Part of a small language model's weights.
Size: width 128, MLP 320 GeGLU, vocabulary 6141.
Each number is 500 + 40 x the weight over the matrix's rms, rounded and kept within 0 to 999. Layers, rows and columns count from 0. Numbers have three digits each.

# layer 4 attention query, 128x128, rms 0.0491, rows 0-127, columns 64-95
397488461529501530487492472493478530491501509480497505485482465513480500546469519510498487479483
485505526480514452503500480426503512493512504544503454462529512525475485477501405505501484424488
440504545504493531474456529512522503516498509428474504474501488504564563509513524519483500500509
454494470460453555546497487528494449505499544454468482524467447512540546500525558511502550569532
538519515443535480489486573427604520463551589529484477568532423583471489494534503615524543491501
498511529443528519505428491491493464514504514526520509508461527499500449515510472540510496515495
507441442552538485534449437443476446532535499443512537513489470522480481481539554479499506574484
503528497479491487502493538516494471546506443549556518492547494543500508550526475504475496562522
447480477490511520500532585446501497442577529524499506475503465473513616495496520523508453522439
498490531456529541503644487487562496492495440533525481478495589466481501499424569534481446526488
481478484509464483532480558521480474439570463539514462484521514389442519567525492659532508419506
485433472548568480456487469533533500486482556485524464505495478596560504476497499391469562460560
499518421470511499517503549515525512571548457469466466509573451513515418425516482496494542568506
417612503505540437513505473530498512508420430505534492547469508442459448483493436587534429417508
513550536471527487493539486455448456502480414433631481485428548571516578460558529520507522446417
438508509447540489525478546435449506476445465464588553522490474509547453570456532427497544464520
528513515548491504426486496557486564488446506507511508489496547486532550447525486501452443461491
546555466523521485470448495465493518476451529531566526471502498507514510513483488443467496530505
529460497517517509490535550487463487547556437515530486475504506441499450515523471571507514444509
479547515525520443458447511507591479508511518508493486494508459524503521500443499544495452464483
485457498539508471480525502438536465541523461517535472537502526482479491521518516499546464492468
488480445535504491528497527469598483488543529482489464551544497492515494535514525423458480530488
501507481498533459573517574521496501525433472546518541523531489447483506525483492503474472482549
541461521467463515490473497505573488499499515482450550518557492543563467545462573557478549503571
469507445628491518465454465547436453595541569472554519478569467512498515568563467546515515450400
445487470572464444513504502471484485464516484451487478509534467526457575460524489482512496511400
505487496479550560462496522527490439552520441558454544516491534483480529468403527593467489424546
484430513534457521455571491570491579493479512414486566446476471514519555578502518533447499539375
475482518417489560510401481538502454450544567502497504480501494502497512546521517564428480499490
448506503414534577439525519470517432478484546458524534474471530506516498489438542440445560523523
530518538566486457425440474473446523492475471456588526439476415484578495550562407546500506469541
468498431537527522538486532487509451489542491489477528527504584482511549578547545394588511488541
538479509485494458482553520436547508465486503594545509472529503456521472562556465535619475481540
454525472459508598526416448519419536563551557374522457432468501581508500452453536509429556511553
519540491447475518500518495480497526477497475508451457532489516505512509497533533551561465372507
491524487495521471472478495513524545507537496433519510494528454522526509476503492442506523467523
475542469473517515524447460541507527517490446451517535557493486526539548525486500490544562433508
480497484469523471495469468441512493507483522524487503462521456500525511488501451562491493444499
515521454500459495557508506518491455522489534473463502446541514556477532526496494585508444494530
531481479504504549510438436529471505531587456434595514507464482609524520369470533475451502534460
542535537509478579558467509510454521565562507470568529500437483544494483537422586549476504486489
506520442496488449542484444483494449515505451534487510490483510502512487518511465451491516447484
566499466486549505511519459488503531587460473417539558508517433577523528499515534498483557437509
503448488535485445495428419523488500500509545463526497475494500540445539431446515558472549509465
436490488492563436504482428524487473484495575518518569495491520515480508466436494491512545526487
485503513549454410586556509459593544413400456592566516570534477434476499487509469496657517454561
491487512527447409498507465442492482468530533420464456519492561551413497540508501485466585508488
514545534549491506501500512512507507498456484495448534472540492490472572510570510580421474529489
500471494518509431510578539448610525456484477610549503487552461441500480548583443503653446480541
441505482549500526509464481480480498514544465479509514554462557511460540409484478470480514486521
510479488508457579522466516562446483487452521469534507472438580543501517461464518480427487520495
437522529478400484526512428495566514466509489524501437477522456483562502542602466405511463521504
495438524535439441499493506458476470533442587553535575558489449538565444390458487533541529473473
519531396534494571517524491522469511530549505526529473523457640537461448501471520540532420511444
422470561529462489486519479561483539475516454547493462558479480564503460494521535512454604452432
557530521500500445553493462497511518540447464558497493523478493495531523521410552507526430476497
587497570506552490514550512462467507476518462445483575486517521471440519500518518569501480462525
533493500511587489513536498459464443550499459473522466528507492520488566553474526458450530501561
599448437485491547499507452531458502472481533489542555502482493503500447492483459419479489510504
517508525469475430474493517457544513553479504530436585518489388411571380603594391482635487533576
520472495482513513514425529531403539489517447451466485569509470586424488442464492549452491500522
525415467485487500493537511516547502543499544466481528549540537506458470497528536512537447531499
583468523540515490551499424536562494463488441561506471508519485450498458473494454477532446523500
503474557507483479597518524525468505523466499483478496482486479579447468462487592489440470475480
453534525514527530469564476550539445490448503508548465508513470467531597480475538541489557421497
552493507492538517526483490426438499538521452514475476523411555537478509463539451450564539517523
499520494489527491475500483488537507494479515497472495514489534490510500507448468508485462425555
557503478554533550472513487532441515551501493537534539491383504467499481483534467487526515480502
443486469532544562510474540438459486531509527480470550467536535471489506506473490437554516528456
487481510447494511539522524503602530540555548501505497493571451495477473511504451518484485557493
523511447541557524472503510541531498522496472508462439576434553539543521492505509538565446486414
530537427595450462462564484498406454411519533466504562538483519531462545449481505451486459547492
479438451484407547577494497495526412506430450523498489493507463491521542536529495480438544543495
492497482496523545483479559509514422453505545438393519566545490552539526533495558421513572536540
532530542509475540471529478490391510571513470535488490523497582435516528442564533433428464540528
505479534506553479526597558548455565491507502491537503481548451500493437479483404579574545500505
527405473523514580517517445523543418425520488592489463522449483501516637535398537524490523516470
540501488546513468533635468500405422415511477606566408493506478493624468537567490503476547466489
478520544436574517527511506482518467481487522544485511543601481517406518469464499493572529457462
413485517457568501538452489474540544532566556495435582605481454486508474544497538453486579521492
495501481511456526496462492549574489483487517436554500522568532531473492499548453507451510488483
576529502559574430456530403426610509500486485418467487540475521527408454423542555429531490519479
490530543527424516487511471548568534436553518477526484432523517550498448533453549586397538487464
543394524464520453519523477497586490501516471441553519558544535511567515522457589495474521528565
506546487561488478456482501487458530578482428517556536459519463621506481483558497493503465439492
517569479490537516461516544574476466497471423539477477521529418531498530480568451499477483513497
537476508515541528502563449441473504443485499519483503513511573547509483470520531465503494529513
451507424523439477416553484494589443479457553416476558545519488477514503521506492514506523476527
550437521488482451486512519481544486426565554447454440520533488479589498519458556523464495541506
473488482552509465389487499482468480506508494447506487589551467466567475502391502508445534502483
502442530467541500529447475546464505515536465560502503537427543478458499499551483478381496475550
403482440523517508464428501502471509545503463497511536468463514503612498536482547482484534523523
455504491537547447498523443595467520497474543509483543455498518414594467542659439522441505451464
445536490554495564491501471476531521392479596473488517488416495459482537437519487498375495521516
503479545519439522459564525449528425542543486475569547511530389570495541507528534537427494514486
388505474528468639461484505530471450472565524463441476574533532539499490449578498466507517505455
523492564427503471510544494392531472511509500519533464511540523534456435416520509483481541500544
498497465521543522562542502487438503510469509488510523510494498473520468526497509501481497503550
442458515524524535539488510515508458483518515515441574484521460504554462495503477510484501478522
468510469486460534551552473475482478471482477508434578558453472498535493501459526536494457524516
519548532546492511485425469490495481431495478540522473434505538470469501520484460563490498475461
499470518488578515471398538534524500476564462558534474484519529473490502527548485459462495522517
564488450556485396430531528455438525560529482500483466473574560478450535539495487504578485470487
477504537432456512561538566461510495537517473504510550530480499426444562491458502420498535475488
538550588427416478455508495506433521463455453466564499457479499493476543544504522553471489518489
472502537494483566590484441520535540510531565477528465494469561458512557461501571494495472479489
534519508469447529500522534559564543550531433532513483499528466549507509528547399529549497503493
452487495538472453512456479588549634534530486515490475427479494472487552513440456466473509522444
542523478547493448486367503409525473506484580575448477545557506512467473504611381514404472451518
495428536433549527488353481572536538551559521566515520480449567502506475506490542505497491537483
494533450476554489515516459519509473527506477379559495495429562431503480494619452451519566494531
467498518513538455505460453455547493496522545470461487483463518426561521521530466538457489501439
472499542439506509532481453496538522511456503492483514499499505436470480540485516451461465529525
497443544579479506492516474529459491528445497450504488449427500511515485468487483507530518472542
505485451502519519498473478489486542523473449527512505547411503474477500485518433478544476511578
491599517470479497517527455538424552437500530421446450501369461468496540501418489564473517531566
501460553462458428502445531452495520501471472565483551468507496522569509545513509532492497474478
490549573527425519492469453555424576424385526460515487460368463448513456532483431489505389519492
519386488512526561378585471438500439514466459475525483564576406533568577497499506495518581505496
467533452524484565453468437483521506481484584461516541494564448579472550505543492497535599411422
440520479499459579507529503552539549474473559465463432504496482483512506482578451498502550483533
501512531524448536486489536543590522475449524471525507499496492505497482454423418528453481507537
542503533517533509482549494483511579520509490452482518434463493372508475498550539530473568463570
517468468551491435518520560496497533487502427491473472451562511537615510510584433474495578503491
435473505537415459502540527501479497500508510451526477442523484481544575575545414559509572496524
542527538558600431577594547535461525488519518535539435532553488523534516498377457593582530561452
530487499472469559480528515456490525431524512478611476470492478521551452499557496436462460525530
398516589552567488547481499526496472414402475451447482554467452514498443463665514496587546448484